{
  "num_key_value_heads": 3,
  "hidden_act": "squared_relu",
  "norm_eps": 1e-06,
  "positions": "rope",
  "attn_scale": 0.2,
  "bias": "none",
  "init": "normal",
  "learning_rate": 0.00636,
  "doc_mask": true,
  "dataset": "wikipedia_en"
}
Each number is 500 + 40 x the weight over its row's rms, rounded and kept within 0 to 999. Layers, rows and columns count from 0. Numbers have three digits each. The size before them is the row's rms in percent of the matrix's.

# down: layer 7 MLP down (transposed), 384x96, rms 0.146, rows 280-348, columns 0-95
# up: layer 7 MLP up, 384x96, rms 0.151, rows 281-349, columns 0-95
down280 082:615484564543521519464460534448426492479452530519541577554590581490447470422480500475487442509509476570503494450456511474484481503473510515517572496539447474481517491473450528508477499503533484551468508459525470510552553503507540526473441490522534454486462593516436448494469500489447535545
up281 087:502465473427551481534527556532534521541480546479534496528498542562536581447440542475506527487588498531455575518518425578588422474505454511486503488436500559528423524477485459552453554474485539506535478441517497513490462458527523540498502459538547526479495462546498482524521516555538550547
down281 089:566459499503442483560495570433481466519542480467437483552583528462472498481507535426488483461532590532509537577496476426503425493496474450466485450530463527540474513489482435464485549522531500517548519447512446467539503575544547562517536530509520520436514456512428466502441528519540472509
up282 102:509557560444524537564510479522511486485511502494489474531496463455499561498487580586554515506458450517411451477574582437556529456516444509473472516509403510497493560480530434473464475525526523541566485541550454445537492527564507519554458524500481481461552507526504445485534559479519465485
down282 101:495497439527520500513479552422412458475491529493480534504539496530521486507505521481377450477518506485505494504536591502422557505531525501552542482533524484463477499557448547626556546501467541525540505401504490447528512471511568507541518507541457486539467462450436511457468480488472514512
up283 104:512438466537515560543524541487500559575536480458472464506489527537535573535450476486460502450542534487473553483499462469471520471446531465497465505520460496506531543436535531448534442486407535542455489541454451394529501488540494496491479584465463520501493545544452573504500406456525553516
down283 105:430440480571528500485584530418499573507480508535560519433477502478520544510448511466498532506503412462501497551503485475507591511493579470584539442487480555475497460472464535455490464482522484505484530537469452518430553455549484514466484527510573522515488509535484517556476446403513486469
up284 112:464452452533474514475522474464459436477510493509500522518412517509507535546491567560398488548485483466492466547552570499472486473476490517475548501481522557496515536515481535460550511566479429543478592487501492549576486527552454461584481442523544506464519518515437537512551461395480513499
down284 107:449520453479433547445491442473510534428459516451562525511468499489473536523496500499504505495508493613525498511465440513503512488522447483481525463545557492440461454491458446470513556568554507537540543484535587550447504568479457445528554469537424553500521529505606483469478522492474526469
up285 094:542543500538460530516514455456461495525494483462468600521512423537452475530491571455594473505561461543513462481462506484482473482453518520541493519501486482547475497475455459435529488495471534485504492518318452514472457513488475484535523435490544503534508491449477434524454438450519503510
down285 100:460544442499489444446503548511484536522519549570464499543536505501543448508439520529490505480529510446417449476551489568487541480435588549464388501549435444526523454503427486459495469510476464509567490468530549472491480518519579491544525489514520535507479541490457523464523477583477462538
up286 091:486502546484514537469491488496479430496522546539470494563515595538443513384484492433512508532492544510482443434526526528486480511543427453471477473432483518513478546495498493522493453552445467456505470477427456496525510517474447500472524456527472503493556502389516508453490490468473556624
down286 098:501470516477527470566542585498483438485527542465526482524475534470528464513416506523472475461527460512540530558463516494529450434465577488490491506470512388550476545438475473492580576480545507537587483457439505527502482512510447517497529505530612454489507495502464500540521478470466489421
up287 098:444519525546551510473561529465449547556518569541501440470500464414473516476512447496527464528544477584516501465482390484505486450533467461508508465505471609482552504482476485407508555530474446485544434517526447476511492456481523495412472442463559494473516512505504462487464500505455462510
down287 112:498464411429418473495541502496526484481559462491507526502488534458483503482490503448516483513466550509552510585512541474507533400467608485452521494509601528413519527510497518410521529499467496473539517421496497457461511553550570468545542454529529474488485507490494504546514525516424523515
up288 101:509480444417499493513496419496529510597543569460482470534461454523512475551551514501475546488540541496516524514447517479481485514548439466495482454504486471538485464560536409517527574409459453508468461433462487456533543521515401482479451544462494553480513528472511464552473442516561500489
down288 093:427411503491489474522469532458532540560476499544483533474478548490506473541535531466518447582524456531492448514538501444514452474516467536508516512464480456492547540529505485523543523483513568418502545553474584521526432486451517519522524407489551473560506589510430538418488462435501485486
up289 092:509519455481515578490517504501493510447515493501571604496481509517484498450559464498568559490518546468494476470476514505510481429411505503485456489587480504463505568461474499393500511594530473473501451463542443489444479478491602463502563483506477502472479463408439502487538472473495491500
down289 097:534487499474473542492479523557435516498499488568556469562491524536502438551443480565530435432463473494430458520525445540524453446475488545477507533503484412525452547487554513532490436484521528488590481454495602548532470475475545541465488526543484517538505449424509506494478556528450478458
up290 100:494488592453492490513479459535431425553556500466502539554501529423509537498459511444442478484470516462480522524498528463505516462514459491384463481450522473491546518524516519490543445507430417536399532546520493455481497555445491505550534527440432519540566488552500482461535475517476481518
down290 103:534494472499536536414520507512435496495572467431493554506494458529609461512519548490554507504423511480542465482505482511478477507560516467439526530504509467461533539479513488488411449533475491412493434458557515569401564484571505442511504499527560505520486494509487576482454526496532516513
up291 109:479535491526504509539502452417499495457519539466572434500491466480530525474508424586509435500545629495547584555474506535566532509516498577534462453518542476478480495527505548440509524488478509503457554506516485523514540534545547571499543505497514539503523532517530529570467559523414524494
down291 105:488514461483478544598504479535460510528602460441482551534556474501447505398516452546564483471529563487454517565509489510487480499506537497532449458525418512426505490518473501481522481511524484459395489507490498483477587504475487541436529530459532499510487506441459518470549491541521592529
up292 097:490527495535505507494505524459494582483549481495564546517519547440476519536489505531550433416474517571420585521504469478526456451559556517540556465512445494537533543513440496514424557571514541544559485514505504521484457559557552452429477515498510489488500524454549520517567547506506461543
down292 093:450449543496562456454545477525491578561449485554481486473560526479478506486519427498440433493528542564504483471595486506464428482452518498487509500539479510495514505558498520539429469493485473567535489578486553507516457459495546496500500515499417486480479601548437477445514538555439475512
up293 103:533523556517510467514474443507532538498483493495448574558494468422526479479477419476498499436478539458440454512445512471593507453490478547446495493438502515488506525434539526526397509536484474524459522524570449520427416531484460521502463510539460416525547529472515489532507443499528538556
down293 100:503480542484561523519494492468513490499518531528566531511545505606473518485483584495570482514571513526534462411509512511504413480513490427490462540457484478535517461456524460507483519459454458516404496482457459488462532509509535429482466537500430445559539450505553536504438526583547468464
up294 095:438536474479441592485526481582442484519511466448488529532519507499482584552532473525534576550532540558486500539502493545489569479469493495515468477496550476565500510413421502458518488505477447491589510463539510511509411476526484536523545503548535552525561510457482482425507464485502543561
down294 096:438505501508537524557487527483553558450439489486565515555496464470445457477535478547413501487528503574534436501461445517530489459487518456537518513557474462575436449510419482420548511515496468570513519508546477536496421509481469510454546558554463493461507528566468535492538559487493454522
up295 097:547451480532456506474457470454499558476457511480461502490540525481527509473451519495453482470516464441506474403440473543511456395548493469503495463470475467493486528495476509442443466478497529451521480423467498510563532593451546546476503525562563454498491543563545497452472521591577547506
down295 102:439525495562453515500494495493512484575553469536500549419454398558454485497477540453473484497518514481501528449514499467577500483472496539499431382511427504543484500506482555498387466503560508514523529504543547495468512528524514572522458526497562527413495536503533527451540525489479476519
up296 099:434443543537531424557488534436481478453427496494567506517514537441528494489561542476526548460583495497551481512427513503489461505503556510540538434554535409449582479495498514510548488539444535470526521529513486522474544482516569456527465539590514484455473463544511481536511471447473469496
down296 100:508432481521433489520581519471528526557451545533444449524572536494428512496421468510579528433533448534428561477448436499466479524534506505491464466534453447510488526527524498490511529516541587524538470550474526477520467514486519502470402455459509462571531528510516525528486495465441537542
up297 092:480470519486419498514552432588518538561556472507505506548565458502527516540511518441478515432509569525535482533498525464474548578578469429522428472567536489459464483521521479542426516472437457494500482463520468485502439524520523509527457481601545565446485465518469490473520507483452499513
down297 096:485451493478509521452505414509506429490481496530479450470543526552515469470550410492473518450524483466497427439527505555479559500509528517445571592549517482539515543491523476513526432584530498471579475570521500499525512489440523489415520543442534543550459475499425509531495505487557483468
up298 094:515469513459573492502501474466490509517471541542437516452450499537404547519477462443548523491564473422470519467483468530472467497517528483458474546511533590458535464491467444467505596510525446493486444465461558432490456516500520465524435437443481560492466529526527529556522507477590454528
down298 097:487544445517458490569468494499535484469565427485522513447466514378557533424454497527494456491535558493480497539519467464473557519522485510514533507476500510556532448439462523442505529485476501498530529567506412602443443555519530481455463528443493528448500506498517525481523566552557524496
up299 074:463467471553527461489533432549481514515494442513560531449575571531549451509502543556481493438441551522497455494497495511486493461441529440471431501458505492511519471501456523544468384510447505463559477486572580491504493444465469499469516500590507476461453533459476524460564524532510446508
down299 083:524476535520520473470513551428547467471531471554602441520493522512462463515456507437420444456529455464497551540562478505483487448443555460514508487563466511537476533507457482475557485511477528587559517523558582398527474472543538567531499518496496440512464507532467502500468530492441478484
up300 097:450505522499536512478484494460465552465493470504470525489563416511517508491494493524541459497522486511516473547452491453457482427521464519494557582468538450481470565602465473468453472543444456407531462562458502521488512428439590493486487529509482541435516545489436441542540515476443461532
down300 098:473498482474532495480491507503513505581470474538573497471528449485524506498428508505528433561579504540497513595554518550471486497511624516516452479497513461469468584476504491511504452502491485375546479481481586485403491530510508487493464458492570516443500513503466449461443531477505521506
up301 092:475497549443456597524464479508482566475486487477510505477535561565504486480504481559458530513478525479480408513525466490481574455624513499470537508488521430546562490559486499517513496493510556497494513454554590523400505529553442471520457536475496513470521457519472524550473499440533440496
down301 095:502515569529486428482458512518509421420507508511522512526516453489537527421446482419471516521484433460540509455452484553491497506550554451484520598483532512492502525555445461451509480494555496491463444549452487477556541463538554499493565506518538509563442528556502568508469460480548458432
up302 101:435522467476525532539531466501553465515469536521471449564505521405448559544476420579470449421522483499459494557451516524556523485532437416467530531532565490460577519476481526542460517510472539501563466460494513507482440503502502439544514489484480506477504505478567492470492526591552543487
down302 100:448523514503477499473531581458531519524547499467549519538534557447479433521461436505492492446525470517456530479447535480517463425423520559456472461487546532501505528437508509510471448539461506424504483477603566557549436477501530444524523569479493531458521505492516530454499516603524450497
up303 097:584546519441462529452516571457443494452529502467520459434505508503501486551487486563454503474515561453496497468453484516493474482546486488573474486526451476591513555465557510578530486400495531494492491493541533436478447457524485523508456422516474505506559510538487513529498601467470498422
down303 102:484469511542468455541483559508490471487545501494500472507468532489440540515513498533512518591519512567566494498456529516441535471479513582466490500460515504534413478561495565544414457467430511486497564474459526500570453558404542519532497532473474437498488489464531553472554408474467459513
up304 094:481475435529459501430530555513553512569531535529540421505530412551501540536487446547467506463521519451527433427511522550448541488497529477484515480477443507458525454509549378520448482476506601489499461424527519512462513502489550539462497546514472437529505478492450520556511499477530514519
down304 092:495463532480485438442519446464530529441536564497484556460516474551481593471497451480508584490517510467501455434502449558576483528469489554520467526506459491564449447486606457499460566545540529522554487503538523430431522520559478527503504476516479499527498549446490498487441505535463456461
up305 091:553452521496445550505473437528544478571493518516437433485525490460504457530570494476521505522498442511503514535451512544507450454567443499551490443494435602400500489466531466470562516500441479472428493487477494508570440478499480503558525522499511513558541424542537496437530500506480480441
down305 097:529477467457442541566545591533498517477474550533482548537482493502557447462491557548528436533540453515439500534500501533554580508487532422530507550451450472477526561518554484576495480519429461479511406472485451489460488471465470545464486509550444484456470526431470495529515535468469522541
up306 101:568518457581477571570460519499473495476406459514535537441550436604479533524473540488465509441449497441516543476437551508528443462543462506496450519501480550462505558513521478483549508501465499514434605458525515453499502492499512513532566495509531557535544478500500487522500495452512462434
down306 097:532490488555484558546473495588530517443522481490469483511537559479492499507468430569465529569512499475494458469493434504470563501493459462445398482504499552526494415479498473484532504451534487600482518482507460484517490560499433531501512590457508479498490478402490516467569548559529545469
up307 090:484543447541556466500465528419503537472442527467461404486555503516525480470527448523535461551481456445470465488546582473435547442495504513529584493454566511471559481471542499432431504505514500550490473497442576492492519449522470507470420528550552476473509512475438535509486435512480511520
down307 095:557495428503516479489466544554442555505503554517512494433452563570424459523432428536559492499447490422593443504567503474444478520466477491486461502468492500549469511557552462551494505494496488469516543410554482488558481496488467564509518525521542512551556509473445545509478508453488486497
up308 099:505435515581487465553566433539455564489482530531507535510472460510498458488545496578466487512530536507499458495500550498537495503467472509484558571487499499488554557532542509488518531475479435489466458521515585417409587479413509576462504450528531509483474478460514554539516460432470532506
down308 106:493491536406480503437504534526521534496437525508425475515497564468458505539498467478567532520534495585514542479479422503525492481499547493407416395550442494466465445465486461493471475511482553466475505484519527555566475483566471521537520543464580527530540552523519454489543520544496478515
up309 096:530512436564484517524456525443501538549521459550513520526474515456470520588474457469494517449525555515526477514528506524455483533486438432487464493497492512440452452441441429448597480440449443504478478519523474512583487443458494524466450547477517497526553446439435493488511571483520536554
down309 101:469501564445533531409470536492490524474514502512519471464500538468552396499459497513437583422537515469560501551457550543543506450508572487456526525471537476531503486458520473452538467536535479546481429540479479437496470505555497541490510523561582545556497501441498447449511527459444476501
up310 104:524464497425486522537500463438456553537470461484483468488445486531490572477472436502479436484459512485553510555541519466533532425466445486523523491547447520475505541475519443548419507583511508550514562514469469512456505473444520506523524366565494476502409566501495484486499493531487552522
down310 105:499477544523537439499466464467518418483503502509564535538484393538465482570489575482494542519472528548525582446515506510459472522470448574454505473528586425550465489503474491520552523445523479470510407531521561522486448525511548496526560540478495501449529535452509524503508442446510465461
up311 106:420622482517474447471551524559457469552509500471555500528505460560492546524489552487518469466510541509551507536447499545506593516461498489548452510576431489489538454465458486483459520507492501512568506489471503468548424497456473509573456464447500493471490506497467567490427567543514559485
down311 097:543488473481489530524517509455505498563467601506541457505476462517499437469512502514502501512485478513514505447520553520501516524454457505489609552575510482445555497518470464511519534505515460478435553546535495463471548449479484444546587540525521445435480474544489484415536510364519485453
up312 099:508568505608456546387427472528553467548513461496469532519473475452502514505538488488545437479511543398475522490488492543506488475498449496560477478456537527498517501496502477494512467462507512481517502416614473466542441434520454523445543507477458539482540456531493461461502506537458463556
down312 099:470530532503555501510525603482541515470558436469491516489460517571463486573510532433513487407446506549500521495453522516448480433558437480563513464495465557473445471501567550555456521560534472465518494492514542525515498495519530512520428493486520554502557465405510506430440506457512500482
up313 096:546515491502475505477454459527491537507462415499502537474497518476508524508503462477525485523471480501497548428467457564534517483576505570503515467408523563481492490589465496503580522478533482533475519545487482488531491502569429378480413485515564453538584444527509523542508573508508501457
down313 098:478524544538551496538563517465473458506490460553552545528505446488552456482504419406473428479436469515499515488450557469530497480549543522546502492457527515459530461537514572443525482528513483538596526455550499482541514574459473455418500559500510543480556512486507448524472463454474427498
up314 096:530454460481547466474524461488467507556478486528500449494528489472565504496530579510498501502473434483492458498531493558451503455536473466524567549520538569389528481580508517493483481513512470418540533447538480492432458519473522552512473562566455550452450427486489561532522531520555418515
down314 095:475495469523424447526507523480523549468462462485550518474495599508476508492463480518515486545499482526502520484466514594587488468462532466425452488522446479422429533475495449480530521518471560542495545553584553501435537521593522531475467535509520514508541442543466488518463435455432516512
up315 105:483445515490522501543571469406469575533468571509491446523502491480425521465470505472471569449511576501494494497550456522531565492470481536540497510553531495521521527575505477493501456548451462498497529563560475476486409457468527548470543503562462587466559534495494460445476421493522495491
down315 097:534489539554526563432548487458510442463468539490499550490513427452449494528489475522498445560491529483458503407534547460527527481479574545495578520531467532468532475513484503509505501467533473493420540455428537479502586529524506479511494556497526499428468508541408414521506459463506561542
up316 101:520513491554501512512567477514454541466503498506436520508510525510475535519465514521574494475543478499515472526476479527471484418541451571469493490574517493506501447508501566537512472453553578478547550482456545473503497503382521541506468510555397583481541579470514461488437544504495442572
down316 103:472506555504386505491440540547561538555488508531525552440529482531505500524514454503509569468477532561554502515580460436531485474474537484549480509572489505514505454536531483592460542466472484489455479523496460419521425504423502460454476493438465515464536451473471537496576489502553525492
up317 107:445444581569548385519456435564492496496487503501538513529458563506487545502542438545480504534550584493519462433511467475473485546518448505481463446488445549470488501542493413504487428495530522553438510481484482577579490505528517498490461499500523525490492558476486501509465447482502425529
down317 105:569507524499510520438502540526503461526501538488599564473446474502481513554414473492484522550525502474540525507480510550570495463480478447505476493410571531380486510477447526506498453420535457490545444479486463542524446493574507505513526468522501494495465477511510584513535530518499401471
up318 097:456431507542588420480527505448600460467520504488440575496513501521484531490499507515548491554509453534554456497502456466548510536525540428444472457491531555494483565495482432480519571523475561464478470436527537472524490479397496517392477464507526507535523511510446493515502520544522507481
down318 095:496474476595515515490502530517514474534457540497517504499391467486496547531510511533434593474550484543521460491517469502538534464478517451566543525470460432446489503512498559503511462556417485527442509499496519487502475537540574463560533550512450488414461570567469483405483466492484533475
up319 099:473473493568490417431489484578513523528475524477520535504524549537429489507477441527581441467488452519561510529481492445544478523496510534516458437515495527457545522438482512452474494475523513601453480490500520527521493462519525522482546545514500439451431522473541577512415574469412510512
down319 098:485490480604574532452507536547497516505443466485543476474548514480484534496519446504422504521541505495510535481535484521466511575502546475480548491492474488544505523469442530486499562458543511484509570485519471535401473445482483519529531550473542509430621434496501478426443510401476517497
up320 099:475507492476575487518476495457541525515472498511451439516572526518439472475468513506532587525435554495524557480551440453520549579563484456583536557492481538469513565529545465521540518489495530477541515431474515476576500455530505560509495483513495563424516479436501501495393548530497514521
down320 098:533418512501450534526554445463513452478466468526489523512429529442560469499456523543507521505479519463516542457549476484520517544515474444526554477486490468511508534525522451515588482503527475507539466497499551461517418475518616600474506499517428469468588438448506552513516511477448545442
up321 099:531422519520528484493459421541458533479594503494520530484409461472513500438437488440535474434569466482524498481505545540554452474520446549592459495546534514441556486451506482537542518425443501502484499501537427482466496475557502487543523427535479518519531442461470507495493495534543506544
down321 104:465556513381438499513521472516541526571560466530462518492466541561446531496565567537433462519410496451457442575470565484456489444546516479525510544449565476512506498490519539502482504590543516522498522486512470501523534531508463456496473440486527488479440523491557447508483545460502500451
up322 095:463570542561478457522501476515466539509505496517483532520543526415478530498573457538472526528440608536480556489450486464451456559470528515497507566512540538475495540508465503459550556498418505565595428487488509513462505506483492452435509502500464524457564486458457494527452504499490570571
down322 099:498476497470513553474438440479504485508548529580539410504481509450418502493439559476470498476525512480528492545504502517488458493559575462501546587515486455511513485413488542471519500432595528516511511505502462531504436518569496572449456492518492539471556453451518508470557547499491521412
up323 094:518453513533571584492530475469429489459535462486474539502472528496442555512479492499517539524493492558458452399440472540471477534474518443565576615489525487530474463502555505508470493559509560506462477518430453456464537463496508527545549496520491439449551455540470537478525492447486552523
down323 096:447589456428499508502510502441498491545447503496503458532503461432571550545499532490549485506468530483470444513508532460509464475566462552505411524431512479418480498534424421585535475493537502525568533471515482466462535491552513500503512486549495503476506509496620565489492456506508543486
up324 089:508528493580448500548491514550459535587476477468538414543499467543492494467465520485466519519598538464455522435503581483481433514558524536444484450544480614475528476526483526465463445517440521433493491534525522477580496481476520469442485544547499548502459461511530467492469487555490480492
down324 096:533507481488535537513431581472450533475495502510479572489553525462512477491495476420423504487597535512548458496467559451472485569503457529495542500529500462480539531585516411446475540506491512505507464558572450518449518501473436480490476472539453532526437539593506511541463503480452504455
up325 101:528500487509490456481488522520451544516508540484451430477541496506460532489551530462469441418527498482497507467570480466532539454519476430435502468449501492526568481484497468520489478484513485530462579518563469516455524581508474556497500516523500407517505465490383528551471515430487627528
down325 105:476472442500494467487465527501538495562482551534488470435548492488469588474562535519539491477537481461518485440492468568545473456531486461501498499525510476523455519451590504499561514514545568538485523559464455493519591534519491427468493555437547455547420496451519508560458409465458492483
up326 100:501523546551462523500488510487510446555528463486537458509531590544438532476515562513460509502524536451437432524451501495508564513511502476481539528472511459473509492466537530481425548505476511441506511554472525511555534480590409458576555475490480458422539523481490589558481496455544456563
down326 097:479504466541479509507522547513576482542553471580493482501494491532523494481458538452470470552517406503471517418495517465503535485492446537529522445518506546493548570464485502476562526470546481434542438484536456426484525446572504557539477480525530506454523456432568547581446480439447477505
up327 099:474486477494542530550504497466471518529494466471548446492550605492494456409563488571511552500534546556549550547528514547529505453454532520558443369442480570526558519462497497538458471504515521471500569545475500528544495555479462521504519496529530478550511551450475546526495477496537503549
down327 105:411472467584515404425509470495482460524500445519517509501513477563496577503503508551495578548453546464495476469527436493477436530442508527461502508489516495520505505508510546485473500556513503470530537534487540496526470547461470409512434452492491618548514488558567410501524519498475490519
up328 105:516459416487417520567528531532441410531532524512428524504458460548476477471556552440557538500493558500482457461565440464553528480544569508457511469547497445408515489523531482475440455469493484491542448475506521475476493520505472517459463514549480436492534500517527583486433490536527499501
down328 100:462506537490541494559498441535541445502470531470484472489441499443601486509505554511484569473443500469485482469548500543490501507492489461532565462461460425482500588540478457550485534471591598452540503536513446517492559476522456487514539559473429454472489533428527513483547434510510475506
up329 101:558499586549456500522501485531535531501537444459551567526552568446520498522477511522462517516560515590470521529455528474504472470479502574540501530456397512537544507513462522525486568511540510527512537540472506493484473511558521468509499406524502439550555547455480512569497495582473426466
down329 102:430555476521533508463468482551493454489550494576487487576418533454535520462475508506515523517485490468580479468491432440474535563535452547526510537511514533558514482563574518480466501489506426521500469525447497449486511466492461471454408519455453584515504492559548530436466497537465567492
up330 093:503468428474462496522405492464558488474504491498526483477488546519468575467494498564472510475548509526528454490514478471538470528504489505464547518470506510487483530428536486488553442532456381466471459533455409512557489495487471448514517536519549484579504596544533453617502516454525522483
down330 097:524434500556492478489524524501554464472512426449525523520462531466527467498524481566519478506456495556477521528482537451455377566561515425516497417495416571485510454520545480469488505547517500431542539530501560463579552491496459477494482515553583502499501530494480424517472508465489544515
up331 115:429551450502531465451492574534482511498458486518404569444538543503487495455518457514485515534565516444513498515452502504473438517430490528458449455494480543499529460439477476429506520491433539462565535540501543495537546423517502551546460484514520460448442538519512541505429480496432546444
down331 108:456483462522525531440472445487504500506445502517456462577557501522520528500502563568477450514520593576503413470421515526540496508444460519424467570562515508490450510506524555493538462503491453549504510479545485472485533524512484536424465520480530463512439499457512590574498538504474429493
up332 097:532457529533429483497540577528555581541471453483459525532451452510521384501441505474490532512560515530529535502442495451514497500450433497522517492490497557551495461429493579413463445505436495414477452511487531509485468477521451453543498503505465504556475463510519537513512440487488484568
down332 100:514483476502493508539519552569463515590465481529544526520577518465460478546543473515427551555519522501447491441450520534528493491587438532530432599500520482536464468457446545557481450443520455522503538454506518487512464493455419462509524541552522460476466501428469516443450523519510527474
up333 107:524441492431423478495570448508503454458438395499451460411457472526503536524605483510469491486451520520497489495487518485444512435478485519489531452505564556568521528433482520437503439492459558425441533524515503504461481558484524550480491498460521472520499487469547474513432460505474498511
down333 100:460438431482525560484502519453497482491514528506531520454560484540419519534458475405465551498505495527523474488529570480507523471531574529458578460466530440503461474525518507513483511410537519472554447498477473470521524544425511521520468535500519541497632539460543465472582489495455471506
up334 096:443548548497514414582441506453553482477460457485523488515489507486495559548488504555532470491512566458506462499455532485451407533559484420543534576535512447451468503527488466498444547520484481539507428516525463486585476456508467528517507562500535494423490484432493503444523504479566455515
down334 091:546496548515469469466485538478447527565461521522485464460552568520487519509485462483555480541573451541505558480494462547484504471471576482438526464419436508498562491499499531464559488484515539497556524450537558470473436477542461488560463466455491472593488509509574489507454433441544526431
up335 100:486551520433465472466536515553510469571531454541476518516481538499513485449539478571517519571555502532522492526504551537514494452526447545503488480471541489521504457470489480536544468487427508494499478450549509408575509550513502423470497538471505529436570402483559514448491597535419505501
down335 100:551512520499545448526594458468421435448493462556533527488545469489518480446435556474510503508591463520533507528574484477512539542503435516503482480488465492550500400501539485470453476510495504501530396545577501539512508531573569510499460511475538446448501452485485467503496497436527514537
up336 102:482503506514592521537521489515527474450568535544552468476471523543494529477469486512543435477487547538470547470387419496406487535492494453467497454439545406519557535597498502497510537483447502487493506467533500468522473460529551530467511486580481471544483469508541443488459536518442455481
down336 100:535612523450552473425429488514553531460509553486462518496487580466449461466524500524509454471461460538506487483490476565505482523513442565489443555559514463450469438503508514488499514443500495495541516567574510414504523471599483469535489474463535483525458549471524524501530440534486516561
up337 102:570471488498437544498534500503485436500544507410513439500460505512501490447528519516521524489529492565592472544483496491453546524546494595510570493528474539497461485486489547472455553547537507457560474514487500499406491465473527517461537554485524438507610448498460560451466515581499482523
down337 102:588478521512536435490544483492549461521540497530532479532496486513547580498457452484481493433515500472544466467453505498495491543574437519434477520533496583511442478568518522422525501466467418497532482546489488488458493412433439507541554516555481547501471543461486527537511541559450542441
up338 102:439480435558463484571474500533522512507475480456407493488540518451468577482461526543557487493602525515506488518536498468474510462495546471518500457501527504544478454512496404499512528544534456502521470476538546480443563589573452454469507455537458539522513462553515515449417503571500463508
down338 099:565428458472511500498517454503522489475517501505533453475475479446500516469559482464569456516506419518546442532512500502421535517523409529511455545460493480547548534514540453507381507485456482441501476608504496488515546476443537502491567549486487534477489603467535551470520537539507508518
up339 096:455461522566542459475611499489495494596455490462452581525461479457529506472511499571478567476490483497521491571494593478554457463450501541529534512504534521565461497523475487574443499518545521456499580464532454502476549526507498533514525507513490575478578438539506512462489547469471494500
down339 095:419532472479445489522535490548538489415510529510484453515440480517463583510500544576526545493368496534526515519461553477516509495505442422489490564565493562487433491535536420498514462473505535512453461516497538545512546451464573501521505446496526473512483520431557525477490526472549502506
up340 093:504462486498447491505493440528498506516513517521496480490535527428495529459497550514451418435509539525516462530478466581510426536490510470495528533512480484456562549467451492557534492604481497528550552472401517570445500509482483457509519459519503552516457501481599439597538492487560449523
down340 095:484496432509512490492477503411450475497487538517491480498484492455571480499464548583506577494494492501533505560538470482529446462476511466538492505524550471520464523540416512519495425502484517428459540562547505555525440450497471512448501561596567497504423563522427433488486550541479500542
up341 095:500521468431515538470415581461529487554559502559458480489456483418380501430553486537528522505423536600486526520550469493493467477511513509486526503500524472519512538496521512475387488460510491476462514468539520464476495458510473511498558484541506539471457533540483548533540543447455438522
down341 102:561483550521492574480569473572556453562482461498480472538557488557560491466507617510474497444509496483536465462561485520438487445447494524514479460447541427482553496503527509475489513493471486466511479499531499512533578474462525580443425543506439512457527529456466531506448515481456527450
up342 095:435513532452509453523438545549509503546449537541485470513448473495499444509522438446439545506491500408547547493497443505457495466498508512493397540473488521468412483470443474505438556492500521439525494487440524505492471578482474465500526542528533548492527528468488478542512603542487408523
down342 093:529522554484462462496531499468515576530459496461521471456499419463542453543435563508489516547491480538539530457513482490573533467459503477475449519519501466535468495501480454441464538569490544464432511490608576478480511440494483455468561533546492569476597544523550492474484482519443501435
up343 094:517485529512449503451472471548512505550473530484536486543445476523565553448515463520474437547487505538476505502552485435498501521556464517463477457475542422422558516415547463436501486517569466492487510433473429470457525520494517541531476551535536409472431479524510473501506582543521433550
down343 099:479525508498509551467522508482451516543479526572484491552485464471528464524521578609428609571524470478501554483471581414504483526470454465539433450457537476446554526448510482503469479480474489536543474464420506461514490488547541501490486521536535520481446539430509468525462519510543511454
up344 101:489474484490432452509536559473509445497473528494515450515479619441538468469530524451567515562505510473540496501555480492561474502533499478551457442440516479466533476479489495497519580504450506485483515447513479534499539555509517404536574481567440549447508474574452457475536513565464444520
down344 100:549577511453463404515582495481481426477501453570453531522518528451437489513532492501441463501513537532496506477533559449518553559515490435500499481478522486495463489461578480543482581547515516486443524445502511481532459524483527477435528543530482515511519493537440463439483489599585469483
up345 095:502521499537574545512461461486502542484574550511481486518531595503482527466557502470531427538479474510520450457475487457519477501561394506472489451517465562498480526478476491459461548434369477547466431501453548478520491513426490454421498491484455457516536489487541462535515533471458499470
down345 100:579505496492445464478523478521496462503580516513560453504449465520502425468466456526524529552543473532462485490540443530525423385538593481508515531461493569477444519535436566500539506506481512491462480505474570525401480462536585467543527467449539505478525493523469485540530522496489499518
up346 092:520415418559579469492554470476503476440476538492545517514400493505509499484469524498526457483548494587518487478462579463530478534493480556545520458485475611475485430546498425537527501515532538458444461497512531505539516546519518515469478518564537549467511441526511530543498510535428549508
down346 094:531487443459476462507474514531550494457499473526501563490470546465499514509535543497482525465544467556448459512552520473532465403542562469521472475535526499484480463543487492614475518592427503585475481562503530498464589557457517493541418558451463489475505480454495499510510433444466506493
up347 102:514426579440492531505466470473529462443499508476511484529455425486536523455471502472534451470482511530468542484541475493495525450452532453467510473490475494516495498465468438471614482504505406583479455485531504541536507486472592611526466510478470500462495576568483586471499492526533504525
down347 100:547490487516515507482525489492582488449545558443453500420536473391535408512478525548526517510479472496499493460418499428506552511506500554546506515517504489500484543449529445545435548538557493530478579488518467455535454419512458482593505489530502541498543437455475460520515545519506531518
up348 099:568427550518525481526540483532569518510480476517507498573479600422479493549520506420518496502451453495466540442513504501477435455580529495419470508488518493500492524412534494441494449603504506436493507545498481550529528454495542541540506490513548519478498558523557529529508465458441484535
down348 098:498529492522544469476480506494492514483557443461529508500553545487561440473490424462524483554499520524499555516507415514498507461481478492440402489517522575492532511473587508491480527413543576475574431540533528430477472579495440448526538455443511503482471555459487472460527521511506505566
up349 109:493457540556448485518547584471543509572439487461501515542513495494481569488491486474496434577502552437452566510443538522505503510516457564542444459498519450512509525433518455445472512509520581469474476525556592534523458474499468496512491475495497507437469474507533536452419471534446576465